python train.py --num_hidden_layers=9 --hidden_size=128 --num_attention_heads=2 --num_key_value_heads=2 --head_dim=64 --intermediate_size=320 --vocab_size=1626 --hidden_act="swiglu" --norm="rmsnorm" --norm_place="pre" --norm_eps=1e-06 --positions="rope" --rope_theta=10000.0 --rope_fraction=1.0 --qk_norm=false --attn_scale=0.125 --bias="all" --tie_word_embeddings=false --parallel_block=true --init="trunc" --init_std_qkv=0.0322 --init_std_o=0.0322 --init_std_up=0.0322 --init_std_down=0.0 --optimizer="soap_variant" --learning_rate=0.0067 --beta1=0.95 --beta2=0.95 --weight_decay=0.031 --lr_head=0.0087 --max_grad_norm=0.5 --warmup_steps=200 --schedule="cos" --final_lr_fraction=0.1 --batch_tokens=32768 --max_seq_len=256 --doc_mask=true --z_loss=1e-05 --train_tokens=128200000 --max_steps=3913 --dataset="wikipedia_en"
Each number is 128 + 32 x the weight over its row's rms, rounded and kept within 0 to 255. Layers, rows and columns count from 0. Numbers have three digits each. The size before them is the row's rms in percent of the matrix's.

# layer 3 MLP up, 320x128, rms 0.216, rows 202-218, columns 0-127
113:110137146101120097100126197105136097126129113066082111132154144109087093168116064121185116167145163101149078138188122092170143157156132106133107163199130106106104148134151118162079189156075132104105103100140201136170141138130147114141069160160123071099217187122118166148123156138121125127141154148157115089098069119109127116205187086139160187124133154093122148137118152159149123117163
095:180129111133118145104163118156079179169143131176141140079162106121137176086174142048131187140064088128112132182153124070103173145135090121160165178099109106171112120131098130137161092182094160135123155185101099087171089099173140160136113091148105111115116100074156142211145096089123185165144134153144072099126152136071152178122116119149102122147147169146075128141091118119080109117134
101:097127165095161125101047169145153094148113096148094102117136148104098138133160130094167148197135086129183116147113128169116116165160155130128127093090096136093149152131094128137081110151168106175099043127173068114152185173136147049153156118156108138166124123157137152124045125139149103104072122107035117125132084072184130146146079164117139158083173154120103101122136130140161106142152
099:045108117113168153071182180153094131063151148101139113134161145129151123160120180106126087116171067142168181101116147202120091082171164119105198126145092136136190100187104109137157119149101110120101137152148125111113114070146157167139117217115176127161135137143147132144142128102097106162152162076153143160132150096153130064116137133068108130125099125095133114151143082079128121088184
095:117073161066144108063168053134074184099132139133149124157098125142117139112134122098107119108149219136161157130148120147112105144088090129156170132152162113070184146130158144126136085109147074149125137107145090080131102123105161144176103142156135109141108075075099141130148092136071105128133147169129083108137134096144175133108146146220110101062106138085123177073069081098134096164095
099:099126123095132106084078143064083088134122094166154157165128127130127173176115123131187104143181211104134107114053109104135082136128189053141116133144192112109087105148102072111145127159162141118056088105160137149145128109126097084079134149172175109127096173149114098117118058160120182127124091152123083115132142101131181136124096141168172128125145181124099190129160154112130160112158
096:137140133174154095168175122123063142093098123086182116151072119136073094134096115129155140079169148083127167136101099165138126131115121135133114140137114108070169166126124157137141145113148048167122115068160084081119097170115110200175145142109128094167142116161136120064082171175172095087153197210169149134142123124138078080144143147089119128069181091126120141133147163108130161123120
095:158129108120158133144145128167122130115116115114157098091119120099165150094131108083153154125150127131133125086097068154113129135157187170122170082087160176183147203144110190154093175101137102196100117111144087146134165136059162126159070075127103102115110159116136158088128118143123098076104111155126084132164136183162149092154114152154128095174132113092070139081136178064170188087062
109:050084117134125115128129100121088143102167149148160133146177166116094157189104180171100145126089156147152195106125124124124048095155090109140101091097135172128108152120123109159114118180113133128122145157124118147109127182098139175118176106097110107201106094126145098132174164127170146088160100174078135096070147109139108096155068160159115129059191107153130177122085145044137098131155
109:127176129094115089153126119074119081170155165093100109089112151168106137145129140103178056154179110172130071116102071100122107123106123131105117185154151143103117181187163129073134147131136079147159157131085184119129085072120128136122205124196107115145128159155112107106171149171167110143086083131127091087148115128174119133086169122120131140155130110059075078102115116081193140131092
098:175173089123186115144096107096158165132113151133129126159099094148119130086111135046186129154135127078144139153069106109090136080098117104137144203103150100109107134126129167148132174128063120125087110160081067151107085107203137142086087133151114129123166117145109143095043099085086136134145201122147162154128149107145179174081164109149108133109180114145127120097143104126122114145041
096:138137133061182117110148095069085077141105115108148131133115154133129093146079069118122175132105124198121113094102160097137065095163114138134087144129141093076066102111160118103127126175182187148125072124125143073148132123149106091169098153170106159133094131129155098097167209139108145116070048118138175147131105111145075133126150088139110126156137135092152098139114099142077128216159
076:074121206117118145084093148056178134096148137150191162078160083134135171146092151138126093089133126135113140066119165128187101174118088195149093162149106123150111115171208172167099101132127143151133111101142095129128114151140116107113126112177132078106100112096136077187192116098082150148142153149155126078152100137158151171146108065091148124080103111171090167137117110158144146171116
101:102121130179110128119133161116089121120207116071097121106153137141103132087186128056072095113102119107097153163131165121085133125071156160119147068117204158106107125170058182134113113116161112079085123098104082108126125073098125142137125108139115115107086103118121173144206071092147166102126114120129090108097129137137131152107083123114124128136085172135170111191147128054129053156158
097:129156084150070130148228139148083177144130138148132139128113153158086104062100143104130144116129129111100172139121112119114132163150157191144154137106181171143088114107137127136166145107176115137147116119106131097199134197117119138207166095102121169115109067148159102104157142098135090100116140190171198168125136186110139119130159140147064142146167099076171162101109089114099101128196
104:150174132100152146133156169088099099144112139094132059165187107107182126062157121113116182192130120132152061163134192151140147152158128075142098108173096152096131163108140152160114076119136188160131057166127115119072119170149146083113160153162168143147165166152107067088111086119100101138121130182066085120140138140174190073129147102154164106127137141129140108129171107088149103124141
099:098128158084146126074135172103157181129135142118138151078096105050137107158072121156111126114112147124098124114159141184152120085201098147121105147147089134142080128130115143194122112134145109117066090163114173126104153074160144090195134180109063137122155100114082164164160155082109098136133144088116201164121135132190109115035107116095161123124181147088174119124162105112152160120121
# layer 3 MLP down (transposed), 320x128, rms 0.214, rows 202-218, columns 0-127
104:092137078104100156134122119117154123133083177147195151072070231163131165109131169164128113087109104107099143117122148063162085067137111163062150091110128139149189154123173135129148100083103145163138063193128131134093107144124141071128121137117153132163139078132099155047125130139087149086117102107080112160091119109182117108092134111120119088174132181123147123128156102163153127167148
097:121149096069138142145117072117191137087107146132088136189182138153072181113161140156160153154096131117078156116109098043105170193137142118158190172155151099119054110106155086150189089100168148120195108090114128139134128091164109170111132141167128167072113121138181086169136170112105107104135107090177136143146136096115142124161100129143088079102170111166130148134155134089111143092105
107:175136127072164117117140098215054136156117150119125122138172128144118096138101161126080163152114116164141134121089064132042086124126140115138064172095116172154085128075066110098128125064139091144116085088120102160169182125138142163148161148114146079102094134091062151162113102131112075118133133078157093076112127110087138167155133154143169119178107153150111169145088142169110117144171
103:101152130122121100134144122134119149104127158149137148074109197101104094124163157131125170168121113097108134102070142153136134122127184095062145145096123103091154049134117101132108145129111118112133099143153111073144160109169099176204096147120219100221107097149072126127138144170123189152140069104141126113081129088079141119141095102078072129120104163167105118124172102171086106170180
096:152140139108153106114177159129086165129128105102168158193127091113136141168144150053104091168119139107121108119141059125124129114157126191158072211107153153161112151131125132102096058057105086151155187093144143197080123138136132112146163140110133124113099129141134126169147158107114156136086154150205072140146144171138116192115128179103113146138151147135106094149111231146119125122175
098:128138096086178174142136107133132169151141062131169147111198063120103159099114173067108162121129123147118121065132096159052127162106141159149153153052088162190175116093165111123158096132066091110145115173086143157140136103106139090149106140113142089096093112123173169093146134139105111118173149152125090179139130180112121173168131125050150110120117162153152159081157058119124141120111
103:191085138141137104095165152183112118092171138129133119102057103117093145098107162163143156137207101106128134132112131136097150122206095150079147082115186115141193138123164187096127073158108085082216070116093156086099097122127126204123133173126119173124115125122148145092092145146152107168124109109104170109159113081199120101147140152131116116111104147140114165101146145129072089162139
098:131179111097137101092139142166103144119136099121167089090099085091127123054140082177078112115105109132107122134136222128126143146127104099079189151118131128061101099147133175144139091113094157143088088160087076142110105137127139120131153117140119086167193123168136152099088128174153106159126139179160158083147141137154142158129166136174082138126205069096137192143079108085155118202126
107:098107070144085126143133122124153097098164120078145092127108212133109157100123134154183126078152185136196121119067071168176121119147107097144152161139137128111136165141170152171094155133104084167156104127064055123089098142076123096113145135108133112134109173169149082099156133113158124118160150117140119158172053175039139082163137104101108183110161133162095141176130113124114102105150
104:096126130152100170067112147127115125184101091079151107077078123130155079150100157110145132079145115098096126132127172148097109145116098172069101092080102074131113147153121111093163170102131077134191101118093135163141090108158125138179145111170183148161133204140093107085157085121108143077167151091131101134126070118151164190102101137116154191132101150081116080165099115083128187096099
096:177088104152077135174136066123116116133087160111166101168108102071134129189103122106110151174105123175193206130062096111128123142182140127096109095149098127104112151144109186156120154093133106137119115101095110098108093172134161160112162154077102162112164140184208169140132178094114046116101133170165108114156091167123141159116115137097159140131059095108144118150134113075145093102134
100:096111135166157194148111124140105099142124109114150136108111062150109117177113200183093121171115115188119069118133142131111115122151119095114169164157116129156153118133144077156076061144165060081123126176171142125164179135124144094051116096175113142168123059101151060108132174113092073123128155173163107103193162131192100124138122151147138156188109124118151113088140109110100122136118
089:131184098145156082154144114182143101156180195121107151178141152100152129136140098111114136158135065071095066165102088158112152120115079096138146101065166160150146132089111114096085094155124147131097082170168126140147079122070150162083160178141158156135154053108154184091111129141130093152138097121137182208160162162130139099107157108138127132151164066131119063146135148148094099143115
102:080083123127088102097120052152134138107076091165124138115097167125119117159159115122178232101176097117176128055183118128183157146113173094128134161089164053160130114084120125072156128124150127093092106108134103130081151118108087097106105139127125182136128208160179162132148143100124170139149161136089128090118138114117127131118131107144106189148122149177104137145073144095154195138145
098:091162086106112149145150067118138091135136184123138127126180150142115109112089134084166105069161130151156143120136117129093109153177181103098156137170155132159115045074145156168111142172073158149095167094111168173124179105128142163126119116118169211128153109180126093145145193140133145126072122158088094101176154103098140161105162151146106176133135190112153101128103115137157124127232
106:150112138172183095071107142177121112142108126106104063152100108137153104158086049171176139111114064148187102102146070084175147115123185070145177150125140111177113111128133127082101122123138108084131150106123105178129120064154115149144125112144145140154150059135117076137103080155101122110182129047180157175126134129141134113141166114137090122075124100155066086131073152113102129145102
098:094158086065133159122062141161100132118122149121115196158099124112132116111155200132188145161111055139145119114164092090141140099085150104134146078077139114128164084075098158098175092142110136130125141140142180153139109130206067116149119105133164129120137150112079099133066112151135116132115126149118107151086081114099124112153098164130101159058091132107085085065077112109202075129162
# layer 3 MLP gate, 320x128, rms 0.23, rows 203-219, columns 0-127
093:129119179157146116146102080119056084131172125158113146099146104190150061143099131089124173078130139107129155123180143093180137167092105117153188159146099112185150159123137140148125095120152110083183165154171075131115115110096107128127108185152102147121094054096131097194143142101087105103105095102117143135123105139141113144075147124175157086214137120122116063078108167125136120076083
108:125123106107098129139115209134045118157097143115109127161094109130133090160118120092162131155118141057095156089138176161113183132097177146144158131108119189089152089097131167097151112132127092136088127173128121149105096093104143113142166171131142083098184105149122143161104194155057065142083177063116055144153100083147129047116138123133123138174102130147142144114084141108152157138178
104:115112142140174112161143144117096094082117085166125092141161115132119103103121106119165126094119133117185143101131139176112171133104093146082203129127104171176147129065110127076154105136139133131130119111128126155140062147104130108070141117105146181148142160120110085095180108156116089165089125142136201100179136144149197129087134159171165073101129066051117112088099093135064040116166
095:131118127077092096118130173079144135178112058139129126122153131095161092124183165081214093120085169149101131121109135169108138191096132136181141185148122150151082207130084124125130104168130111110102108094156085136095189141137155179123159133139126130111136140120162117117103120147120175128143105094094159172141142065143136106200171119115134123134084052136139127203086174121140162072149
095:102135134119080119154115098132200121131111177162071143135106121147173149153187095125114086065163129164141145104116147114137134131122196075146146149079097191104098130178100137128175150083184152141096140135091162109141124123079158103080135114129122139119147076110101137121209138119157155156090157144206141101173132116176089117109143126133101062179081123092158132115076141047141164128166
091:131130108056107141152155093130150114095111115128102099188071088150143114161148127156119076124088138129084083165136136054122200096164104124118139115177124078134090100100116123109145112141116120175133061116127140190125144127102099167120066077189056197091122083105102143092102179147126139111106083125152126110152141140148120164109182142152122059094161140121079179131148138123135135158198
093:132175107091107185146125109114119082070174117112080151169153155108165188137151162116148129172117080147173166108093089189146114121147175190114137052142085172110138142124081103166136083189116083115117101101131166107137197207104072116117093129099140149170154125146123140068129132118116147136128095108158128176108127107094112171155088099092102133185102182170134129095157123102107133166110
105:093119127170073110188109159130094128135086140135103128110144156168084167102131084172149110170143105131204152145138155147149084139186112114108157099130084157113162102078186127157157103138095178110104108179133101116181089134188096128128099176162131132114189145123161089151100170191104131125154157124174139156063156139066145137094146153072133134136192132057104111171100103129117101166165
093:097097158109098114110101119114116123037150116145151140141079146131146088172131088135165141145147149078185132098065085094087133133177102133124159138085106151174148157095121102122142118105151073154037119125119076114091110062156150109100122141149122145206187058135128126125156114074120116123167102127148136152123138102146120130086170133057073108082151119061070128121108098086163133112149
103:126088165072178137065123115154093115146118177093174154122153136184167136160109165156087124156200185131118063104073102083099117129116151115157144133094120077127120131135164113152194056110149171116174107106127108134108083132139123112176119137179108147161141110117166156083110104156116179142147179131127083165163155173143131092153143112178092126134108114182144103188110115158160116041133
101:158141155097159131126210143155103089106148124123175129145174117144137108110157150143105137124149170093151183137097138152089148148182114122111121158160140149056168099085146133059052078101130097175117131166149143094131141127121167167148142102112141179153145167159133149118106135127148122096140132180109097154060162141043109146093144145180160161146152110104106109151067066135028140141087
068:110099081132132121140116124151077116129070100105118137153090112152104107094131112101088122155144151170143139113134169089106097077137135107157157096154092123074108148130142117116197160112123087083175148076122106107123213083178137102126110132044111156169137210141117152079139147143159153118120136122111169063114170075091145117124114153169118133131078237141176124115107154141146196127148
102:158102124122167111128092109141083065087130060044086170120088131156090109097153135138043061054128088110152174168102178127100160117082101117102125159161110130135126106099143144183125097100077157139134120158117138144128079108152183198103152104122151145132128093066103127079168134116049091073139120105129150128073108145160146116118130128115116128096104101123138151101115159106110086134172
105:128163129117167118185145139105086118144175125133126155103127135104110120118144174135144125159138141146177133049125170164118076127092154112111143090093170141099121141146160178163120087143085122137036088195160107090137138133095158109155107163117171116102132091114170133144091182145074127181148155141176139131124147106100171140103170119151097172068078093077109145091067066118131142037147
106:122143096122120152144132128088116142105143212138142156143124124143082139139189170107126076140186181138169111146134146137144084128151048163160103122134108187125144114123143114139188106062154163107111152114137158154132063108155178191091117138120151164158193124102115078106135124123152120148093116092085137155148132076089155152140085130161213114170126131195178111161154188087108124135182
099:145106121222193111123158093185086157123183135126092153130146149161133095109159148137095154141122138097176168140131092109103154143128134164126149103110152094161133128134130180112181133173180102155098171136123142089139063179174094165127143153138087166080153113108106086094115137109138128189146101127153160153134220105107123125177150217113163119107169114189090085133111120152079139111094
102:126146108132156129155082117136105114125128134089144137174094141166130108174151105142122155156164163099177144144103139156123152122163134117063119148106113137160033173154112128107155052128165111170114096188148135171151079104178157097138136178168164096148126174169126149163112170102099145143153100122140125166110168182169079104116132094146124189161170111113151057157088156143030157126181